Part of a small language model's weights: rotary positions, local attention windows.
Each number is 50 + 10 x the weight over the matrix's rms, rounded and kept within 0 to 99. Layers, rows and columns count from 0.

# layer 3 attention query, 64x64, rms 0.159, rows 0-63, columns 0-63
44 64 54 52 41 48 47 40 39 70 56 51 38 56 35 50 46 48 45 45 38 61 68 48 41 51 47 49 47 42 53 51 45 43 73 33 46 50 47 36 57 47 51 61 43 56 38 43 36 55 69 46 67 43 73 61 53 32 64 46 53 54 47 61
59 44 45 48 67 77 53 33 67 37 41 42 32 44 31 50 39 60 52 49 58 46 23 46 52 54 43 41 38 39 52 41 47 49 43 65 52 47 74 47 44 66 41 49 58 49 50 58 49 37 39 44 46 59 48 46 51 54 30 42 45 43 27 31
51 57 58 49 61 65 40 44 58 32 41 32 40 41 42 57 55 27 62 53 57 45 29 46 46 63 22 34 35 39 51 54 47 51 50 75 57 34 58 47 38 58 52 39 47 35 49 65 62 45 41 54 39 49 46 48 60 57 40 50 35 51 49 29
54 35 39 58 57 35 52 58 30 28 57 69 77 53 35 47 38 53 46 37 55 49 70 45 79 41 66 50 66 56 51 51 49 47 55 42 45 55 38 50 85 73 54 63 51 63 62 33 51 41 52 44 73 56 65 69 24 45 72 49 38 58 65 56
56 44 47 55 45 35 53 49 47 45 58 62 56 46 39 40 42 59 46 49 46 40 81 58 78 37 65 45 58 47 63 41 59 35 45 41 53 47 43 46 81 59 61 65 42 51 54 48 59 42 66 42 61 56 56 54 21 45 83 50 65 55 41 57
43 61 43 55 52 64 60 47 51 70 66 47 51 34 49 46 66 55 54 54 45 56 26 55 43 50 60 49 46 63 45 43 39 58 55 52 58 56 33 34 47 48 52 37 52 59 53 47 34 49 42 64 48 63 46 55 67 51 55 38 55 57 57 63
53 52 52 69 60 47 44 50 50 24 66 49 51 44 52 51 67 63 43 44 52 47 47 46 77 39 52 31 57 48 47 43 50 60 48 48 34 47 47 56 56 57 50 51 48 41 56 59 65 67 50 27 47 38 51 41 39 67 63 59 39 24 64 58
34 39 59 46 50 35 41 43 56 52 56 52 51 56 41 52 54 60 58 47 77 61 57 55 70 48 65 45 55 57 58 44 51 50 46 52 29 63 59 70 60 46 58 67 55 57 38 50 44 40 45 39 37 55 35 48 46 47 57 59 49 50 38 53
37 34 46 45 56 47 53 64 40 47 61 49 45 54 68 53 55 65 53 48 60 69 40 57 56 45 60 51 42 56 46 56 38 54 40 49 39 52 49 59 52 41 47 36 52 74 40 61 59 48 45 43 55 46 39 62 49 53 45 60 48 51 69 54
48 32 48 40 52 30 68 33 44 54 53 64 48 34 36 41 29 61 46 59 54 74 70 28 48 45 73 53 51 49 45 50 44 50 70 42 40 66 50 57 66 45 52 64 53 59 65 28 39 55 43 53 48 54 49 54 46 43 53 56 76 59 37 65
52 52 37 47 65 50 52 44 44 46 45 63 57 50 39 45 29 51 43 49 50 59 53 49 49 50 69 59 61 54 59 45 40 49 65 53 45 54 55 48 61 63 42 58 51 56 55 32 54 51 58 56 68 53 52 48 48 69 57 37 45 48 44 41
45 61 45 47 38 49 59 56 69 57 36 39 46 39 45 56 70 56 48 51 43 45 39 44 46 39 42 35 61 76 66 45 45 41 50 48 53 54 53 38 49 40 61 57 51 47 49 41 44 65 47 53 48 56 52 47 67 58 66 56 54 51 37 50
58 31 64 37 34 41 47 49 42 36 27 54 59 49 58 43 43 49 54 47 56 57 50 31 36 53 52 52 58 40 36 70 56 31 40 44 58 54 32 63 60 29 48 54 57 59 55 46 46 42 46 45 65 46 39 45 50 35 51 70 77 69 48 57
42 68 51 53 58 61 52 37 69 54 54 36 45 60 47 55 73 41 48 42 56 40 17 57 40 68 39 48 40 55 53 54 57 62 55 68 44 57 59 50 37 63 62 48 61 44 55 41 49 62 47 48 41 50 67 55 69 58 47 42 56 42 35 54
56 59 37 55 47 52 34 76 44 35 51 51 59 41 44 58 45 33 62 63 49 49 59 60 55 53 57 49 42 66 57 22 45 50 48 42 46 50 52 38 40 46 59 44 56 37 57 43 56 44 47 38 61 52 32 47 50 57 58 48 46 35 72 36
57 51 37 52 49 62 60 49 51 51 47 48 36 53 56 55 49 52 41 63 45 54 45 61 38 41 48 58 48 58 40 40 33 56 61 57 66 33 43 40 39 54 42 54 44 72 51 47 46 59 42 56 52 45 61 62 56 61 47 38 43 44 58 47
54 37 66 49 53 45 59 53 57 45 24 46 37 58 43 44 35 28 55 29 47 52 48 33 38 56 55 45 47 37 50 61 57 44 28 46 40 50 40 50 45 50 53 50 50 62 60 60 49 42 46 56 62 46 51 56 41 47 49 60 64 41 52 54
40 43 58 62 52 44 57 49 57 36 51 45 39 47 39 57 61 54 46 56 45 54 27 51 40 37 44 40 49 43 38 33 43 67 36 66 46 44 45 42 36 54 53 63 67 30 46 19 40 40 55 42 46 46 64 48 56 66 52 54 36 36 47 46
31 45 65 50 63 65 57 45 59 59 30 59 41 58 62 40 40 53 43 56 54 68 54 39 47 40 63 58 41 43 50 56 56 45 45 23 43 66 40 58 45 50 34 43 52 64 67 65 72 57 64 51 66 35 39 56 46 61 66 58 68 58 59 52
80 38 44 42 39 53 58 34 56 61 45 54 65 36 73 45 49 46 48 50 38 37 55 41 40 52 35 61 41 47 51 68 57 35 44 59 65 59 39 46 49 43 56 50 46 53 51 54 32 55 45 71 43 59 42 52 52 38 26 45 63 68 51 51
52 50 48 63 56 42 50 52 50 36 38 37 58 59 41 45 47 25 51 48 38 44 31 61 33 50 56 45 53 57 48 35 54 52 53 46 54 57 53 44 50 67 50 50 70 43 52 19 34 36 39 60 59 59 64 57 67 60 52 43 54 42 53 41
68 49 49 63 48 45 68 40 56 48 32 46 60 57 39 53 52 37 55 54 33 32 32 51 49 55 44 39 50 34 43 44 67 42 36 70 56 44 45 44 50 66 63 35 51 55 51 34 36 48 46 61 33 59 70 51 50 43 58 31 63 50 51 34
68 41 55 26 44 59 56 54 39 67 36 67 42 40 71 59 35 53 53 67 43 70 49 41 40 47 46 56 38 64 45 60 63 46 56 34 65 54 61 30 40 42 47 51 46 42 35 58 41 53 49 48 52 49 49 64 68 41 49 41 44 72 46 55
58 52 41 44 51 58 33 34 45 34 59 58 49 50 54 50 36 59 67 65 44 59 60 62 59 58 59 56 51 41 53 56 37 59 34 45 47 54 23 51 39 55 45 41 57 49 39 50 55 39 46 60 30 46 48 46 36 48 42 64 57 49 46 30
40 62 67 61 52 55 50 51 53 62 86 53 48 44 55 35 59 72 46 36 57 53 49 43 72 48 61 45 56 57 43 48 34 64 28 59 27 36 37 75 64 54 46 39 45 68 34 63 64 67 61 44 57 37 21 54 41 54 48 51 59 45 61 68
49 40 41 58 49 56 45 57 50 47 69 46 46 44 47 57 82 55 42 53 57 61 54 41 72 38 23 45 51 58 41 44 56 51 57 52 33 41 36 39 49 42 52 67 51 34 50 63 62 61 43 30 44 39 47 53 41 54 62 45 41 46 38 52
58 33 57 45 56 50 48 36 36 70 52 63 39 56 64 51 49 55 45 53 58 62 79 32 52 34 50 76 53 44 79 72 52 60 48 54 48 52 46 63 52 34 55 58 48 59 63 74 36 57 47 57 45 52 56 75 39 39 26 68 68 78 61 62
62 36 46 59 50 49 53 54 58 67 43 46 49 50 46 50 39 52 47 60 40 47 42 36 59 42 39 51 66 32 54 60 52 50 44 47 65 61 34 46 53 48 53 35 40 50 63 51 43 69 57 69 36 63 55 55 61 34 48 49 58 67 58 59
49 39 49 42 43 49 59 56 41 64 43 61 39 43 69 50 39 55 55 52 63 76 67 47 51 64 46 52 42 48 54 61 48 49 28 39 54 62 50 49 60 40 49 54 51 43 45 63 48 52 54 51 60 50 27 54 54 50 59 59 43 63 46 46
35 58 53 53 30 68 62 35 44 57 50 61 57 46 64 55 41 74 56 52 48 59 71 49 52 32 33 53 48 45 59 48 62 50 57 33 62 59 46 52 39 45 42 60 55 41 72 38 32 54 39 55 45 60 59 58 49 42 58 50 53 64 64 53
49 39 55 43 53 34 33 59 59 59 59 40 47 53 45 57 55 55 54 43 56 36 43 55 53 63 50 60 54 69 42 39 41 52 41 61 40 51 44 48 50 51 31 64 44 37 39 44 64 41 61 31 56 47 40 44 45 54 48 58 37 42 43 45
49 26 45 50 72 62 40 36 52 59 65 53 66 39 54 46 81 63 56 36 60 47 51 59 49 45 48 69 66 38 45 62 44 48 61 56 47 69 44 53 52 49 56 48 54 61 41 34 52 53 52 67 50 77 62 57 55 52 24 48 48 64 50 57
44 35 60 54 61 42 43 54 41 43 44 53 55 57 50 42 48 47 54 56 50 37 51 52 54 47 53 65 43 41 40 45 53 44 50 56 45 35 43 52 48 41 32 63 54 43 28 55 63 54 44 46 40 49 57 45 50 57 41 53 43 63 42 34
61 49 41 63 56 51 58 63 61 54 38 40 65 39 37 44 59 50 61 33 39 58 43 56 50 40 42 46 54 44 42 43 62 48 50 51 66 39 42 41 54 54 60 45 63 43 64 48 50 39 54 62 57 48 64 67 52 40 55 48 43 39 43 51
38 51 52 50 50 47 31 58 52 53 34 41 40 59 59 50 47 49 48 50 67 56 38 46 39 67 49 32 42 53 65 43 42 44 59 58 33 59 61 47 33 51 41 59 57 37 53 45 49 53 44 41 46 42 52 37 57 49 50 39 61 47 38 39
47 58 77 37 66 53 34 34 60 49 47 51 29 62 51 58 58 60 30 34 68 48 42 43 58 36 52 42 44 67 52 41 24 58 39 49 35 22 48 70 47 53 39 44 50 49 26 54 74 40 60 48 60 26 49 51 65 48 61 65 41 32 54 37
54 53 51 63 57 38 61 36 41 65 63 54 67 46 45 47 58 43 44 38 36 44 51 53 59 49 62 51 66 47 51 44 45 66 68 56 61 74 47 42 68 64 75 70 52 58 54 30 33 51 54 57 55 65 48 68 40 35 54 46 56 48 48 60
47 49 36 64 56 44 60 60 55 50 55 51 51 47 50 42 41 34 59 56 39 57 36 59 61 60 49 41 50 29 37 42 50 63 53 62 63 57 56 43 44 56 66 53 35 49 61 42 35 49 43 68 55 53 55 53 63 48 46 55 56 55 48 66
40 48 53 46 38 63 45 50 47 53 58 51 60 46 51 52 59 32 59 53 51 49 40 46 50 63 46 47 53 28 50 40 57 63 65 52 49 52 66 49 40 51 58 52 51 52 47 48 49 53 35 56 46 50 59 49 54 47 41 55 43 46 36 44
31 48 40 49 41 46 54 42 51 48 61 43 51 51 46 49 58 34 59 46 61 54 27 51 48 61 50 34 41 44 41 40 49 41 55 59 41 42 45 53 32 52 51 47 51 49 37 50 48 37 42 40 56 40 51 43 51 59 47 53 25 35 57 40
51 54 48 49 42 47 52 48 60 54 35 45 49 44 46 52 50 48 49 25 38 64 30 56 58 44 50 41 67 44 51 60 62 49 41 54 54 53 46 37 60 47 63 54 53 48 56 47 42 37 61 51 51 42 52 56 62 42 56 44 61 50 49 54
46 53 35 44 41 54 58 52 50 75 40 48 55 46 50 47 45 49 43 44 36 53 53 52 48 49 57 44 52 42 55 66 56 63 47 51 62 61 49 45 53 42 65 53 46 56 58 38 35 46 57 58 52 50 50 66 46 40 55 57 53 40 45 62
57 50 53 50 62 33 45 69 40 50 57 43 43 58 67 44 28 36 72 72 59 46 57 55 40 61 44 48 40 56 71 43 47 44 38 60 61 46 64 38 33 52 37 53 50 50 66 60 55 62 40 37 39 65 48 28 53 56 32 38 47 57 52 48
45 61 52 41 58 41 32 65 52 42 29 34 33 64 66 43 31 45 59 45 65 57 39 47 38 71 33 34 21 42 64 52 44 41 38 58 27 32 66 53 19 40 34 53 46 39 48 69 67 55 45 26 49 30 53 16 68 65 35 58 51 51 50 29
55 52 69 33 52 60 25 51 58 39 27 35 42 59 64 57 53 57 45 37 64 68 47 45 31 46 41 45 47 73 41 58 35 65 45 45 43 35 48 56 35 50 40 36 77 39 39 65 66 64 55 36 66 30 42 46 68 50 30 74 44 60 51 40
67 56 40 60 55 44 62 48 47 49 62 73 66 18 41 53 32 58 47 55 51 57 74 49 55 34 71 59 65 35 44 37 43 51 69 30 77 69 38 40 74 55 63 72 33 77 64 41 40 52 58 66 45 59 33 66 28 31 67 45 71 71 46 68
48 41 56 53 39 57 53 58 42 46 32 44 49 47 60 53 47 33 44 52 48 62 54 54 52 53 41 35 50 61 59 60 58 51 39 56 57 41 41 63 49 51 41 45 61 48 61 53 46 44 52 56 55 40 35 57 65 47 49 51 58 61 52 50
53 44 60 51 30 57 52 40 45 47 57 59 45 46 58 45 68 67 49 46 54 47 59 46 51 55 55 46 53 56 61 48 49 44 43 41 37 48 46 52 52 45 47 40 48 45 40 53 57 57 58 42 50 39 37 39 44 45 60 42 44 45 40 40
68 59 44 45 38 43 45 38 46 57 56 68 61 43 49 49 58 61 49 49 58 33 65 54 43 46 54 34 51 42 54 43 61 42 41 41 71 58 47 45 54 49 56 58 32 69 50 39 54 35 61 59 36 44 20 54 50 48 59 46 79 69 39 56
53 41 57 55 49 64 44 36 51 56 53 60 30 47 42 43 64 73 50 51 58 52 51 35 46 47 64 50 32 60 57 44 29 44 51 42 48 54 33 52 40 47 38 50 42 43 45 54 53 47 60 54 42 60 41 40 39 64 58 44 36 35 49 47
55 47 41 53 69 55 39 55 40 34 61 40 47 51 49 55 60 48 64 60 44 57 49 51 60 54 36 63 54 44 37 49 49 38 64 50 48 52 50 40 58 48 53 59 52 55 49 53 58 57 51 51 54 52 53 52 56 50 39 59 52 58 54 62
58 46 61 49 54 50 39 52 63 60 49 63 46 40 54 43 52 71 53 53 58 40 71 51 52 48 64 60 44 51 64 49 49 51 52 39 40 45 40 48 53 46 45 43 55 40 50 47 57 55 65 52 59 41 37 47 41 57 59 53 39 45 52 46
43 55 49 57 50 48 44 60 46 66 42 52 48 49 42 62 32 52 62 45 64 37 45 61 50 42 68 31 50 45 51 31 58 50 54 58 36 44 48 54 55 60 64 57 41 39 49 36 59 42 43 50 42 49 46 58 58 54 54 49 54 39 54 37
50 55 73 44 49 48 51 39 55 53 59 52 43 54 56 46 63 65 51 51 60 48 49 47 41 64 63 53 44 49 45 31 43 46 40 60 41 44 58 57 50 57 45 40 62 40 52 71 68 54 49 34 57 45 50 45 44 54 56 43 27 37 49 41
40 46 45 49 44 58 54 58 53 52 44 44 47 68 60 48 59 61 47 44 53 59 56 49 50 46 37 56 58 61 58 69 62 55 32 48 55 60 51 50 46 50 62 56 49 60 46 54 51 62 55 59 51 35 51 50 48 46 46 54 60 63 51 60
54 43 63 53 46 54 58 50 53 51 54 58 45 53 49 57 47 69 48 34 67 52 55 55 62 39 66 45 46 78 59 40 38 43 45 57 48 42 56 57 51 65 40 44 58 38 42 47 58 46 62 42 49 56 49 50 43 47 64 37 54 41 63 46
66 39 52 58 43 46 48 48 38 56 57 56 44 36 51 38 61 64 42 51 42 52 69 49 59 37 68 63 59 54 64 30 42 46 40 37 64 59 48 45 68 46 37 52 48 46 54 50 56 39 56 46 54 51 50 57 26 50 68 45 50 54 50 54
37 44 39 54 48 42 44 56 41 50 60 48 42 52 63 62 59 58 52 54 61 37 42 41 43 49 36 49 40 58 63 47 34 55 62 37 46 49 43 53 43 55 72 65 54 38 35 51 48 68 50 39 55 38 38 59 45 49 51 62 53 47 64 63
47 58 42 40 52 38 53 48 52 52 45 38 52 64 50 50 40 37 49 42 44 42 45 63 41 63 33 46 43 49 56 51 48 49 52 66 57 60 65 49 41 57 61 51 54 53 53 38 41 48 41 46 51 55 62 54 47 49 39 42 66 55 47 49
66 56 57 57 47 59 40 34 57 52 49 47 51 56 53 46 60 44 58 47 43 40 37 38 44 61 43 49 45 40 39 53 60 47 34 57 38 43 58 65 49 56 43 47 49 58 26 58 53 48 31 50 30 63 78 53 50 50 54 52 40 43 45 45
55 61 34 45 56 58 47 44 47 63 51 43 57 65 55 61 41 26 53 49 44 40 40 45 57 39 43 62 56 30 35 69 54 55 58 48 58 47 45 50 49 39 51 59 64 59 56 48 40 52 49 58 53 66 47 57 57 58 49 57 45 63 66 50
50 61 41 60 54 41 51 46 50 53 56 57 57 51 49 49 42 39 63 52 45 45 41 60 53 58 58 44 48 37 40 45 50 39 60 60 40 56 77 52 43 47 55 62 48 46 51 46 47 37 52 51 52 55 51 39 50 55 45 46 54 44 45 58
35 50 36 47 61 39 45 60 46 52 50 43 47 61 44 55 45 44 48 58 46 57 59 67 60 43 38 46 53 51 48 66 49 55 37 52 45 58 51 49 54 50 56 61 53 47 60 53 37 49 48 61 63 39 51 43 54 44 50 60 59 63 62 66
63 39 64 52 50 46 35 56 52 40 51 46 57 60 55 54 41 50 37 52 55 66 60 55 61 35 37 62 46 61 54 71 52 40 21 47 58 49 37 45 54 38 43 41 46 64 46 58 53 53 51 52 60 34 44 54 42 49 46 58 50 62 44 59